config = dict(
    init='uniform',
    init_std_up=0.0375,
    init_std_down=0.0,
    decay_shape='linear',
    train_tokens=944000000,
)
Each number is 500 + 50 x the weight over its row's rms, rounded and kept within 0 to 999. Layers, rows and columns count from 0. Numbers have three digits each. The size before them is the row's rms in percent of the matrix's.

# down: layer 4 MLP down (transposed), 704x256, rms 0.127, rows 41-107, columns 64-127
# gate: layer 4 MLP gate, 704x256, rms 0.148, rows 42-108, columns 64-127
# up: layer 4 MLP up, 704x256, rms 0.15, rows 42-107, columns 64-127
down41 103:515514541416465476433510434514515541558515509517448577538468517537502458471524536452474510452509461572563448488522536560471490525563555509435466541518510550492536511605497426534566573402475467
gate42 104:476407547405503437475424554510425567491523493494500645505478448477508593484503518432536563512510601417500555493488512485530464587437529527532492441565485505467465480487487506485464553414490599
up42 106:532494626475453427535547479476546488535504532474529421450469460507394502384499530582453533543479487525436444563528452490500483454443486495553571497464472453521452566470513437511417527538441575
down42 107:437450537443534499550446626523422398615304544567596467539557480492550524557557509521548542493472524541519539515571468489469532478401487535473442512536519469587475560547526545519467566441448599
gate43 106:506515496406560424533567499572481436483530427467523533417511463500501475521535448417594551505467420378537486538566496490469491452551472556508530505464594533513469461538479433554450493457529434
up43 106:507606504466431494484497515480507449465469518527582398581528526391503557439552484460576509459446532556470506595300481385532451524617559518481508529587413492566425417563520539442415443524461513
down43 103:477518507488423463552502403617442528447497484518508473454566534463585426469478524557441538485459459480494481559580480523482490483466469473462427497572518497456441493477516478471473473508393454
gate44 102:501530427428527438488510486500533414477478471498493475516441540466457611528515473579440490605488514515505473476466454587638548435596516437472556556527553539529443408534502557499480528548469536
up44 108:551492511531538521451412542484488476508420525575509460492497356495497471530427547608446514502589467501497543468547524552486484522529516426600468513542422492554516463552468432429487562531512539
down44 105:508499473540552489529443463493460505509378520499511462508616405497476451430503488492541532529567484455519522598542531523544606439485459550527371474539563492609559457467500517440534446441453491
gate45 098:558555530456548512428573512491445520506469433411482625485458560545485501525475492550633542428498379507498514454455499458528557490500402557451555428503527501529492539432441399556478529504488489
up45 099:371540499547549414470445542461546504506545517506430445548468428498422465554506543540483465488559414593517436466456529517600537384496523449551408480517472520532473484527428549483603498493470548
down45 098:526558456467689469507506434498422494533461516503541464506638437503485497508566437536496448381509561465436490514532424476516524564532536522581447582544450540477491458487565539518519515503544492
gate46 101:497495626518541417548477551497455564421470525505424609565515450512550506513512640571521499516497505499472463596486433425488425440529481572513449427524575484555504524463543471514462549557526456
up46 094:492505374496483428437447433421491598457568517413521552547527579451426493380439504489516492464507530507504471615447666493480519502511469464462506466482457471488544470544553458561479533475505412
down46 102:510490531565571506583467414590524476547447517479482482518506494578459515569529477460479552477497535541460454445484435512568541587535584521468443569527475510517594450533532456438630532485534457
gate47 099:384485492442524495464482497470454502595572496483461536602383533468560504577548562561557514555495521571546564580564478505517499428533515451528489510565532458469397513417493575530519604538574506
up47 102:458567406631481475560546445562478496526478537536474519467544600566493572479511409469485397495510447512535481542542473471450502551499514578411497519528467467522526555604522418539462497585460509
down47 097:553474498534517486511485535548453468580581568516490478427525495545513542415372517473473472467500438492526545540559541577523492513494523477523498439432500561524447562430463520483366494518545589
gate48 101:550472445519513458465500509523465496521524540512514519547486461536561462488477485448517490488583519444523470477619519508426567502454462464494642416539549576493531531507464552514526358556522476
up48 100:540392585420441499558459466491471469438425501535522492483476470497482548602497571454516461482494503507438577441478450483431547409558488463491539573521533514471592495529521414427511536429513635
down48 099:427551505541492489500428517492475505528410519410428512548472459492527522489534462442477568414447528570544492574573538591442464498488579453506371555472459424596491598507448506517592432468537543
gate49 098:468516527557453498563562506526559582548470372590504539503508434559468579446447457489462484530489568563428509397569577493467493502600535568427539505494471497539561412490582486524442569481420380
up49 104:521468517502540478520505535536533430489457445490463477436528540571465417524515622503472515517568486472567460579460480443445541654580473502526520529537462385640563480568437578495420525481476511
down49 099:542580432380549484584583561559493377529461483491488546426465591441556532456486449555545509557456411446523530591509467491476437495457492457492515484465650560487540594446500441496518495548604543
gate50 095:534460455431485472414458475503551524536426458491509619415417528526555464523452491444508496422557512486544501496479501440535465433524450459500480504485500411542469452441432442584539587530549456
up50 096:492541474457515453450453502515467513467487546515540475495563417517479461545508491472552444563480567481544497532484574573517530539539467482509421534655521429522476502433547507520544564540442471
down50 100:562521564501468433510459582512520431489334500500446410568474464482456497466461480484440491614518458508588533505415514436547564474514498621510548516564480538472443548501489550504565537497508473
gate51 101:507488431488535457493462454462436512466525436442462500556465498461480584515519510456461501547534454549548529480493523507479489488523494513535497364611493526504494545568463497513481480474489425
up51 097:562547499464525492507480549473547498424484459432514551486481571540515516416496406464475518470435516487498510514518452445446458556490478512538448602480476602502507442548475468506478608431473537
down51 101:458421561467460463491478482496427434509374444529377473495407439515542459529572531529506551558479506558545569445446541585584542516535499537527478487552569509501467373536514485562481461558426456
gate52 101:579472533498452539510495535549509520525468536419435514436503474486471490453588453547444482555527605504579546360479504526434419493459525608499521480442485460544540481506636467570524490515504456
up52 091:502499496506455472495556431471470469492518525510582588617516490545528486502490557552529514508504438542462518483521565536500550520572495508488512495414445496524373558495395473453480497556447445
down52 092:399494572486523473495500575622468442509639470459496419436448594546510577626509463509436473411550493487558553508530444492445450498546517497392483402483541437488517490532630461600474568437506487
gate53 104:478565477481465443456465534502507546527523589544620585554537466578535568543444437401450524528504461472467522535459567468579352465525454580427478572486566498487471496580452476509515523602484498
up53 095:463380460538457584488525456520428544594533552524526522540477483549581523428517521466485474523493448447523536551466598405442540542543486494528532463500422467471553465513524518530503473466520514
down53 103:493499466458554475522450503525471489408401489394418465557524570449382561528505501504486523453519567533426533533546475505503431508580441561544375374433541507598507456524578501482462508420498528
gate54 101:480617450526454548510433549506481462545469489445479447507503464418523540503452529533570529417455484589508522542529633472539495491565464436513522446467550433489531519596501508508478547479449481
up54 103:477608544489494482530557597546517481605460441495436521469495514441505508464487589552539530412425490562514558552483453481556501458533521542488517467512496473519595600514482562393540536465510449
down54 095:458503625508490499491470506436453535529354441549513499445482455455595449443449453470447446610492497516528539500514484557553626445479479524537400569453628500480468521495535478488510522511512407
gate55 101:488584517464486453378437516551540527438466504543459463486514477558622512492555580521467540544533448516514503538573476410456477432447504508553517509386442497505484461512455543548408572437494574
up55 100:520544476452498527542472454509536491487516499508468419511468546532444584517554536563471512431492524624498454478430483497450492606510455556506436549503381451456476465539425465553432563473455562
down55 091:519546469578505541444481531536524601461280520443605460492510468424497526471529453423491555527513508539544562572485437576489559443536464533427466440494490517430535476448532506482521470504450484
gate56 100:545583556513520435461590447413456441379471502407514463524519490536527528456458538491508426462525546563453472513508544463506479546430581511459455532543469504426575535497432532426521628466467548
up56 099:545507482467417554440568477497390496519307479527395496431523481525500441416514474493490410508491484485441555499467560497581541470465497437524443448498492476428507464490446500493492503471517481
down56 099:465485566542541539467516435480590502510450527519461571431411576427571584526476506521484578469558488462644421464492515515449602486499482471509442566418468496537472394507443448454492428478551492
gate57 093:589508527549486527463513538460510522532469445667498467571434497503416476604494436500539488532512550471478520522472487561476467607501490501430486483368434471464504543526412537498518417526553574
up57 105:435434534464519447476491447562537513461491557471435519524584403541528523477533515539547496433481473522457509496548514521555508428408526476539556521580534486483429437448490436469455521530394445
down57 088:525466548441462425534542540517452510504648425583421554611483471503478542550505510543531443439464512495486528468548559516508519424483514467442528559484542422422504450503434457466450375523421516
gate58 102:526550398463411470596501588469524499553456487477526540504656521459442486445468553550473438442548457446455538386468502498533447559550370528500642518490436573474491513388529552479525489524452513
up58 096:451461486553521521564463513650439549474504564559578447539520418459589443523558531507478498498486508542473582520477416488523547460585529537441588482478412473476452541573412419576425546526565521
down58 090:557515514416475481484507481554514507523675403491424473543441461574595509488485501406434474518544495534540480474559518452485507548539490455496438440443464561447552492513501524486524463492516443
gate59 103:520504521450549392461519481606460479466411421410511526508459577467503616534519563530467529501491521527490506533478456521460502571515473538575500503541532502494580479626512497537444486495462537
up59 096:466463577455535494556389471503555526445479454503539463518491580544458416391526548534477523572542446520504489466492540523474509458478534502545541567469427515511465483471484447446573537511498380
down59 100:571463488496506544438413598574562519520602497575468468469536458562471505551529423477557532510531437526517544518557504486468482530519380480442469433474618414433486445519488542585439430484534457
gate60 099:476528499533546512500474557553424553555449482542554435519556548510538568536474512503532619548516486516463591449519519588448470471481432519513544492491625582429512488495570447439526436631526522
up60 104:399467490432556549482560504651546511387517541497471410515494477498482439537439526488475493552567518498489486574512471488453492542478638487501529629493571496446484519516504420523509514551463584
down60 101:449559557480445474463512533586409541523438541513498500580600550497549502530547511545432493604450593443458493499517496521489427487467538483662542486607512444464490495488487482449517513551541474
gate61 103:489601479515551472461422525479489426599516474488477453574558506430539530406507481486471467571559452533503482518575502577548426397477532549545501549537554486575512454444425561592476544540544499
up61 104:596440476476465573523430478517534495517411500425512498518428551461507473512431513548464549451576473476416479462563500524457471484501474575600474564471587460444454498543525503535442502480545532
down61 101:565507542589487574382512500503541489472553484437475441458408434532519536513509493468486507484371542538520482493450545499483525458510488506445477444543562568519474611480617557492527549434431521
gate62 094:641511443452515470459580436535429483482431399523581524557495492447519513557443482616476471498511531511499536500555536518426504480462467524579453561556542453527563535524540519471503500416561493
up62 107:410428519559474462527352528497546549473572586444394475485441463478483523483530541430486500450509458443479451433436503533525496530492528490471570453461465525437390427625495447520467514602446521
down62 084:541497544503519480461544364600420533430792460504517480537446486431528475442416476522506485500504418491561497462474532449480595538488512555558538465564502533550484471572489402457490491547528509
gate63 103:487502509470524542505529636427529494568544471498515492482469617433540491528470537585502492483460503463467462435525491534508440384463505446430514516416579495527424473482389440511364516453440462
up63 101:493494465485535599454441489480478494485532582500484535406555556486559481499598495490567547495480572434493489500545483561340522492519464482534440453593532480529494519463526419473466550501489386
down63 100:496424555533509438521453437535573464519595462474475588381483490593483491536551491501512590411505438462549512508513460507531486528446545553545507465557448506489509569396485474479548489530424518
gate64 098:435429435523394562545562491419519533508426491472592501519544526565508476448454557367508486550521556481515457436536539544460476414487535559544506387414409492556371531561462488430482498571490548
up64 096:530463512439475477417520536506420512475422482476586449460561518476536494482395476465477501448539474465476402498647555472422437584443499579529554483411478438532502539477423451589507423452467411
down64 098:543480511467578479473557510449427531526405494478521429487420546485551389491516508554451551540431580472498403493522498532553436474422546516523522542548548482547475410489461495481468443518530416
gate65 095:566522472368514455558572474530370514474468305504502453508437478442474477549476477540516584590613509431500527501526505548534449513493499524505537536569527576553496623506554513465565449511554520
up65 097:481484431470458482563364500456449456432451534575458563466605577478580489528510519505542487484425479456538496500524538554508536391486552461545491481509520440528491520572512530488537531426426458
down65 097:513466447524474540440520490460524441463570470436486632514574506583566540486558603463474448538543507462547459587684528485520573457460490473555486544509501453494508593528534594483557487445455503
gate66 096:534471568509466549574413398529508530473470477551456503436525490471490508475515536531485559425457423518502523464487471514494374507586548499521489424607419470416467509570587549486526460472446605
up66 098:457507465415391463514414486520513523377457511454557481498485472452465470554641541508533427474408592448445503505631461482483462483550455518473513489506540490450411544460442381527466484492494545
down66 099:528573431549560425531534607447435567482427514448503405541563498605442503535477458535459593513583500429501474492510573500499559500471543470459534496483406564534487527494547472424433530476453516
gate67 102:483498471517550362537505575525477526535476436467559660435548517479587510490479590479464455519428525472580555507496506488522489629617528466493554534538495490504448471599469548502461389441462416
up67 100:509520501580530544525534503512498510587536552536496556466388536554453516502507549533425451436446472546534468496452587488504564473528489493541487488550542501325542544516464406475477551598397501
down67 100:489485510534519384505471488412512431498557445524479408477523441464465469482459496475516427535506488543486557515502554494586528569561483485471530407444471517486442562524539479467559506454565484
gate68 094:497551496521487479457511442492476504494412568445567445440479507439441452563542467467546514514527597566421406487526528519500475563465609460588575424431455540476497483591589464450560350433515510
up68 098:518372597430441467494525470373475501547475491545500466409547421396434559473584472534452557541496493499429629448553416467462454547557545544509504502491511537563497591554557509492510522438488525
down68 102:506531472538483524416549436468457435485570476493514492430571467537414522492544559528447485566444595487478520529494474525537463491538526468484401453382516543550585518481613344494545601598482488
gate69 101:604473521466501474495537501500439449465483412456487406515494512399550517542501459502535470472538475422508527549685468542547619575476485584417425525540550519481493510499477516453574501467474530
up69 099:551517553462573544471508450449542479454481407562519531540400466444465484486474451478532608483371516449412463535406516384550449490459512438487535461405545446496548560485512550565461509568482418
down69 103:501476491538516535563530476519540504428543527517486535437543521469610515467521517456496541476543504433550520532613525491531551526458563596547410472501539474509355479515567532436562483406477514
gate70 098:564507467510455566602466538511587508509540494585513500568517569473462530544446455437474532495448511490372466453474610528460555441452507425540492468504519464494477458493447478412557557606530513
up70 101:464491453491489451549483493550495510399477485480512469507530433475496580484436545552465447511498463464308565431546513427636517523445559601528450544536484457570543494491465442511549500530518513
down70 098:513480576530489456499463520575523563426418478422421497498479531451498596494482465600477454517417493525505577485484422417463434555522479460505449595566482498486580534478461556477432609498560527
gate71 096:503463441535490511523437550499572529549579434558544576537483458479464484615579528451556557491532509469503549507425401474509503519528535531422471514493508508509535487499529592479525556529535553
up71 098:417527573493500470477475425411512489500548481448470513538513534467523502516597530524603565421450497458387555432445505510511446476488555526557553499571461442507449587523389471356460560557480434
down71 097:524435480532542517523419560655523442420537504469546538492515503539453536474536531509458470548561457514508471538534423593548611581520511437517567528501472424528538495428503457589521538448455641
gate72 099:531560500480365523528534482525382487498543513451487512448456425566620471486440447449425483454516506409427491568467491517436557552629420491519502523449469473509573567425454512495485337533446578
up72 102:498437536427461583483540464406624500438572502473548501463477437492521406493597621523504515576364550531476543474553458561493446510503418463454489539525503477578416468521457492508527473472560398
down72 106:418533432588532555483447492512483504488509535522531411417439473447412555440541424602491528537585503468451537471478546555406511542476518462387576537503561422516435562526555522486531564545567441
gate73 096:510514556491532455518427546489480390469482496415540515505434545526502534520459509526515428534491509507529540534471473545468422410474550499490406494520407527491546534552517434544576522549475530
up73 098:500574515463508544520500445495535422565433603510405452461474526588468501516446449493467461453515461511531525489508529526564401614430557520531463421490475474369448460446492463546522569563573520
down73 100:505577558542475512497513483589526522520554557468454463513533558467477497434501509561489512386442670465582482386553463441509511507478459459483490525531405417449479394512557521438535544538495570
gate74 102:527564444450548524455569519569469526463491520485493460483592529459494537485499456474523523534451467554493489412482480537454469419516492455498511427515479496488576442428396533476528455485600597
up74 100:498448519490557457518461448415474497514508562497491565411461543443505458546515487513575449603463479554435533453529495467447506487520540565511477480480526566465558604528538545499390472505518527
down74 099:492467572512510612583490592542530592453619504434510466539513498479489489581512491513451573489489536513516474478513528509489510594535547551575493508548485494505416492478463557497521528475472422
gate75 097:419453514493435506464555492631489435450450435418387561546533473502492586529519557519508416460517480336410545560491464460429485534536477518402585542459568537545509545576434502459484431479547548
up75 096:535480492498445521507468547420441476447558513497513464458447544502531537485538443473519510471537561544496487496547491508545390478551515491377545493514497445534426449564536490328465498460494466
down75 094:515553518459481524520437563566614424538521477421460545523529464489540471584519570511510492564434433615504545517540433500531454474494471456492602443522548436457541373521406449473520520512488593
gate76 104:449635421484534463577415528551473425525556421535535524559446553510466521539430511479518459557584438459524530525426536464560539501441472537439589548500456569452534588448534524583481541435503487
up76 100:465475494420483464432541432524395459486551514524532540520502506496540531563420515448517438466449508465527523510481411502470498539502506477601503535508584552558506592531543571453475463509666443
down76 098:469477493494531490538524560540550503512525540537506452553510553495528525401503419405532529464564621486541465444562511539493459598503459502463560466488454496521478456490433546456427397486412520
gate77 101:618457560529438563509456535536495480439472456495456538536505442492487624543549521554564421532480597500448395515510544528541560510477501535465462480550486469439512494428520508516520391584418523
up77 101:480514597415526387478477438486580507545510548398507462508443516483502434525452519441507477397497501538540401554508500472468460511492583481504502463437554463526505607572534467513522534536478504
down77 099:510480575544540584451554685572644475523598476499541435515522488477408571489550428597378557546523486546495558456569447493472582402514460459460564439588542483532569579551585538468517524480459566
gate78 098:481501511498444469538463554460479533448484564525554400409486502482414490433489515567574504544550505502381508517506561521482522473515623429421462569542370531562459593495470564493452551491451494
up78 097:497574494549434426522602458543465534435560471425421489449606438580518466509517508487522555543468519542408589476453473494482549457521511446557470537532427480494506466498474531514681450503496407
down78 099:503351507494468511529381534500576503490449550542539477507553552475518427543463529458494475576471450508502512508597526532538517498538482549484517597518513463395515378572542483471491516513553522
gate79 096:554513483579461384508444426528410502514442433457483585389503560519527503535516490455537499601494472482470471538499438460570404434529552506555548495560386475544538476553469415372393568432467494
up79 098:528509508494489508415516510498590554538509579505490496515474531531351505556448482401485488475438526509492517540529590650487529556460525511534557459519464488480534515439485437567454539496547568
down79 097:466520493464463571484571539497478568498405463495471481493471580505543454610566502457390461513505591401494516457423451494505459501509472580456531517470504532584519456520523502483583495483580463
gate80 098:505394571605453406538427558464499433496481514501481528562503479454542470464501528534509502495589515435506523535477493444557449458625450592469557474496497473505513405462513459455484546475462447
up80 096:539531482431531559495511504510504448491503561473512469478421510512528560534424450511577452471553435521519447486525427443559548621460355505455446458497517442417511576432561481539531461464489481
down80 096:575506497518431563520499504504491517455363422542538488461506458578469457435384501577497599524514583526506415547494462525445509474502627435495483536523512502396521448509480594501587521477459525
gate81 098:417462406484519569484501556480434444453547535415504487493495534504567502505504562560553545549482504451582552513442472522521446533489402523550456452479531507404505459516478514511531550518467441
up81 096:567541542459488540486542538469566452449474523473462519500537512500599423552486397528529455553560511530569444516442466470533456600457489447438490551429610413470498475462451496538439503431495492
down81 101:481476432572465419524529570520554439626487409599541459526521556558458468521578548563450512471396483469415425448556519450479556541528523521482527536530431487570546528504498501530483496568434488
gate82 100:569524559501606498402459499452434534429556511440544438478429464546531592516628497463443555534499480375479570515503458526575442480647486492519495478488498513411483545550458529484487562453460548
up82 096:450599476454606426600480566413479494459503448418523475480589538479524479458552433468557494572507475539571455412493502484519590493511519538524515499506471498519580491583432557475552476479476485
down82 099:519523473514432528453397504452562430548338486439561530476405437430476491489440582538500553500528584460480554473443401482503365497576472467548422476520567534459508484514506471428544576577574558
gate83 101:483540475504515500490440514511548440509529485495511542550442605521414553506500569423587548468492549501401485564552439571585523539539512516470496599562481539650562493570600438470537447422484505
up83 101:489548497528538475534520492502485403543464563526556481526560479499542520483434516616527542543568600528555442529490507543500365470460503592573515401526538541506511512524543497450504545542553468
down83 103:516539486505382542416493516570578503514415566513519538447541473526360482556483530501476448500448445453405437522524535485430459487477477454441503501437444538543545459618538468469517495384474477
gate84 101:463498530459560483531464581423482505494410396521520558459476446602521510453567507499464607486539545438516497519481487530437446496443547475486470555543589494520570511522494589430559536505426461
up84 104:450514526527596469524524398517575587516549532414473542513556541502443443426473589473519475487506492632485468549500489415480522461597594469481491514502575436488467518436593483531511506460493537
down84 105:483518399539483533475381594529504566456558447585435457461521495567514517506461460554488514534560501557514426554519444488497429485443484551532459566509480504443460477538506525408420424548536448
gate85 106:484540513419512385583526501587581538469610428524566546520495546476452480582517514448612544492576434450507438503519426430462462513513518462524544528523463512477440534522495553523499419547543526
up85 106:437512587463512530539516499465560480537443453473476461553545582486542477535462530508475561551447514509512456474518572484487508544465467446456478560518562568540432456427549511479536469430549550
down85 108:488400502528524486510472478529447412480522510432461436513390548429532484510537480501437578495631521512473471490549562347523526523528514471506406484476495502545487474509541522528443455431518495
gate86 102:466471590476513538498469462595495432543534398574465519368532473551517490462409556517516507544575465435474379532535554476594371539493446427539470460485541477473480494364577537494479501553481526
up86 102:515518511434516458621514494484522483520394515518500500392575509540423530461556461572517475435514528495553563463423460616517534559419486496488542452500496522506457503429544462463546570517514488
down86 100:642502441485472507499439480467556526563509528495532543466571633503429483512472494464500490516486459519499517631464432456483503510451583474491557494465512558492580581489424440608502442555588589
gate87 094:435468476516534527508373458563474501557460560449546539435515608492522504517571526493468561572589459461454536422480524478558549478521475447526536545459486544535489579495497553402548529433489531
up87 095:471508527516598572554416621486421455565402542547488540529541471531535457541526528506477508521472423498466653537427516532508500534513464473551674494444585499560395506544398536460527490520506524
down87 089:350496507535590450441369393625509441602486523469490462462586573494462538512536447444554527433475510441537430467519525543469557471524476493515488466539485537591499504420572531506487494542475497
gate88 101:502506525572513513541508533506498403421469591525469544497577541544548436435510420498564465417438471538466494534485469522534510542474602469465518504514461513545524432477458550404476519529471487
up88 102:463633547492517571518420502477558519479443483464457507557480528521401524481450539517484506460464560469440405523509517546559549471505466500438466560529411421573533492490534494518494486490570538
down88 104:491552509522549562482432525538443484532551543480534557448536372469549505420556422501542545569542538511577470471512445494441437619553559544413418481434467430535442467471391545411513536617507432
gate89 099:542446504560522563625507526501536444514503438434640518400458448548444561542456468490472448525495490560525457497502508459564517426487466485474520434484520540510456511443449406505545431431462511
up89 101:438427496510660531559582544484562492471508472574467424522435470496466523489529477538527432504522387487464522438562439500517539360492408541397486468454449400479475578562447451531467550467539560
down89 099:496473529482442499545508423430526467459464489526553549441547554575526451466519427546417439557521470495472453450452537498473583372444539543520566545455526463631517475399478558469523593580511451
gate90 096:474411528452463566515517447432393621542529538500511413496497452574546519447510539391399449459508485511496396413512548477379516534532544501478488561518530527604519502459485524458507528443464618
up90 099:536459407534438601499548535501406505530527547471493552476485538465433449489562491381532412561467522503489525351569460536447570420517461410559498563619478550524509578439509527461484475454523470
down90 098:473557434452460621567427516456429495488482595453569503522573392570520495342382516454487536470492401590473480543415473522524470450519505515461551498526490486533458515466571547479460477492484460
gate91 099:451540490525424428546449573463468466577491435557516509518448445516535453454518597544500413441561490528624504508395552609537532514582492497563435497499519452436479478481443456593498522486503430
up91 103:523521479489416391515386517394476550441486453464568542571522482402453498476494486543488498476497486468510549417518506547522475553493480583548549503495472540502422517453394559540479451547472516
down91 096:571436381490508529531547490460566542374399479551471435546504551547460455577511367484475463532542507523555495529438437448496566464501559497455506404451527530577479461362551483441468492479564539
gate92 095:480556529516507455442460471503522431535476509452527524495449514554522538482493392460588427551434494540491526502493496513538487440497519572478550571417443475531509496423446503606472501532587427
up92 097:555474576502536462525491509493503508494623460471481528477464526370490535514422509459590522461446511399419451540509385488498434478533482530520565579523422463516510482451495381402449534512485507
down92 098:515543532497578583494436501523490480472486494467419520475428495549421525478479479448525473461456545463514519469512492463444575485506523515496482489526468512479580552504462478497553489488447466
gate93 097:473602495529496474508592470507510552452478606462475447520491542579581473482446478518508532482442439560559575554465585523348514521610482466511479444474550503473545510601496529525610574505473496
up93 101:543437545484462475531519502459445480541577538551445480546543538497459444533521470495478454509534488551452448463464508612445460457569540429459493534598360526451546445461522486540469545508476482
down93 105:576599569592479549497527514397502436546456535524534511512520510506509628467428498492504454450537477523505420573575532529507495444509561530446388488518470525502492504602460478499511488527462495
gate94 105:504666459478523495533584486523510581546548473505494535532465573540464582512427554532463443498531505525507451515564483612503548441565410476531487575494517567521497419589395430418495438384498479
up94 111:545497541474495463413513440529500498470442594496544453457555498468488501493477436419488482534516533493439535497476537451534523557533495643450566480458454496492547512466557423570494457558365519
down94 104:515515470468501546616515496583546519460567399514497513507520419492526515576475552501444515563600531468506412584446561559523531433434509522475554420426414556458490526489473458466452562467513585
gate95 092:494556500418493465492589518534545567515500482497550507554541503534477567510500476545468514445507469517517444481511572467502527503470448567521565621482447501480484573412388442435434438541511495
up95 101:462406515449563527552472404648457519515430519460532486548497482483515442496465500609511377484605385502519447422531464556539508499484505482510527525585518448489494494462567483548496517480474551
down95 098:554451558596541571556519579533500502483543545511525446606492523488562513457574508571481555514466409541491548489358435486549470458501570492543579473565473489525500540504477496518455647510551522
gate96 103:631457558440494529467448455461493508587444403606545526480529592503507493502460484557504513566486577495539553457564575518479535507514497465474541366536463539578518467460535739540521497449555510
up96 126:572489430426455498472552557428475499502452436537545560473534574512504487425440500472477493562520495491586541561576529444493511450533410428526471458529547484558514484430496618485485507421536448
down96 095:542456429426446502562449503393459471530262612499503513430567539560578468507491514507440480559503573462541507585526426538518571520532497444530462530495500515525555474508440557496511500482511426
gate97 102:522560474468442458491503500465523464578427425594509474534537570496477522560604602481594567526586501458479480506469488550510585503477505489516504499569531639487514466500445455503520494555463596
up97 107:508486548612530570539560482525482445530468417581539427481459560531510486450555540514426480522444552454484508482467571532482492636511429440470507523598448494448558500569486539468470511536557491
down97 108:517486402404522430558556436446499477523409526498490526479476510428496538466459543513460457502421385538490394530509432534453478517454492531531508445547629530430511524539466450497445486546533452
gate98 100:428530477545518392509483501453479542565514455520514470423447411467474530479472493397468566529500530567473492609480483493451377513474527523541474593468578437528440559502486525485443450580563548
up98 095:461544601541474513558401544633523466532509502452500428464574568439533495462430539473474537555429446516493495553526552500508434525489550460506411524560376543470459505515444445485465642548469485
down98 100:478508452455538494572518460507448472455447475552578505540485480508448510392487476543541396433570385488526441354540428515539464444538467564583450480568573432493496560446565516535525551399509458
gate99 100:489535537498604508444516506522517464501502336587482458516489497500640477534505532599610564550487513493410492494437455498484572535556495539468489457449558464423502514533489517498512507537478519
up99 105:488552493628542508486492576466589544488473500509489478564373477552511535441437469531446451521432474573522544575503545563468473484526570517459584512498637441527424616538437451476483505541569395
down99 099:506449484539475486606516455555413502571347495502467565468461558474470475450519474519493486485430390535528565413549438403436477477513516531557606536564490468566514511476495484564448494459435539
gate100 100:533587550522520440510521455488443463507514340496458442477483470499561560419448492572451513550545414524568505413530504595488453429474440506505512475547494527471503561445485513500539520491444443
up100 108:456499478564620574603552516495585492413546546510504462486464540486457397553431441514475525503495487462497450473468563510556425519449482594510500536438488481450507489448498532567472501529468575
down100 110:449467517596482442511502581363542437468609421538521548521531455468556546495501424520467487481564400532506415403521489524446493492448486525474572536558540531463463512548454600462520550541569532
gate101 103:576506557481533477508502518527466429375408494537551492435473489547601459513434521548577644530498414386510514421541476444418464489441400432425465420410546487488477445505431565509577525489494445
up101 099:449592504459499495489589526484543488450551551454549434606542524478394487460454531418449452514462518498493445518568563519530489565451517442491511552371505512494447609421472519425459455539539475
down101 103:531502416560554573503479510541475461532573553438485493407542470458526560545519485482443498528489470444532530401537470474537532484462418586664483508456468493560479520510586516611471484446530509
gate102 102:479497442475599471528449564448632444547491471490495476441487499472458444456492431548499483534435484470491544460513548531504497485572533480427580409547499451441478586536507453490568480491479496
up102 105:520545586489478409500574510398515528517525499500491540467448474521496456479446525499434588482396497473486436520437493445496483487583444500570394517456476505504471486465454527415498513500499428
down102 102:574522645497511565609499515570482530450548432471486494485413531448568467545472548468454473493524434514519447501424421484486465479560471486488495425573466431469515571509518500485512482440548617
gate103 104:596520546486461563509524592513545464449554473492507533481513476507534479524486526460504486582401477446490444464475641549578502513457533452595481595423463571506430469443518520575456476568539514
up103 103:406521577533598448544536482510471568452573508484512514428486441404554429478513449450619545493489613542518515451516489455529525453518545522500479537456482478580520521511433450508560496529427461
down103 106:535479508548486512492465436584406530528483507534533547481514584515504547572500466518449527496355486378491478512483561517490505488498490368409570416520451472476511436523585435439511495400598505
gate104 101:433425489435496458446595502452531523510466484498536487535396435521404500641620525559535480518579538468460513571469499458520442511502523504476566556532498470545450512500498534627454527550514542
up104 103:420546524434513469525514525473641505472457478549438512513512448568479444527565589512451413536528544513437487496522532483507470547529542495436503500553550533489387622556503408532509503558492545
down104 102:496520507486538532502462388542522555480406512592483569504481625508474442530600459459457495609496599381507439532572527471491444472542572430426477536569452457568435508518525500471504528504533489
gate105 103:495458437543574508481506554458468564479519460534511546529503578444560457512575481481486419498612409485499508527430561465521434417524503453559557404497498576470484474429498474468489554486570448
up105 097:534549556508457423470529454486483601518545473555467494462556516525478503447485486500514476491485541582566494550472511559576351464480467479469529384443424539487459566403493485519424479592509458
down105 102:498507501488592523483440536500495572451520491531498541434495481495569458522402506523523651525537560522445528441538508551407572520513532529550458522511452443508515531535450500517527459539398477
gate106 097:459538502451526504464380464506488480538504521505475498509457438422397533547491474528504509476464514537489519520500525548473509454470526485517557521499524549468428507453462638510491500547434481
up106 097:536525532535421526401572421475580477560519472542503451505524446510477531562547486487467486446488555550549529501500520539501529472504460499485447559506519436570518565386588564524541461561532536
down106 097:513500525490556534523510567533477504434604593518453515548461507504586547510444584466447478543477449534536425531487494506565490512550444412539414500394459545471559473604429468526417597528494482
gate107 097:508551506498495541560520485468557487553511466475606612543578511592462477547402591474517564545517480533514422455562450471456550525451483498568460443429508474466508477456526630519457491485512504
up107 092:510511524558538513501473447449575472548576550626517463469427527416394500499505533478490535461377495483578363496444560515488553525597524515462499574537462540448494496565514507510455541491618540
down107 101:477484526430548432448532522396543555445464452509510539475502596480521525610478540476544458537533514492400459491478529523541457548485479502528464479473487590556577494529552496467584497492499481
gate108 097:538572493477491403484403453586455534531469488515523437454479558548621503539457524462442522429532507490539535535511491360455512512396447501461503511512520448548424519461486634491533471510534485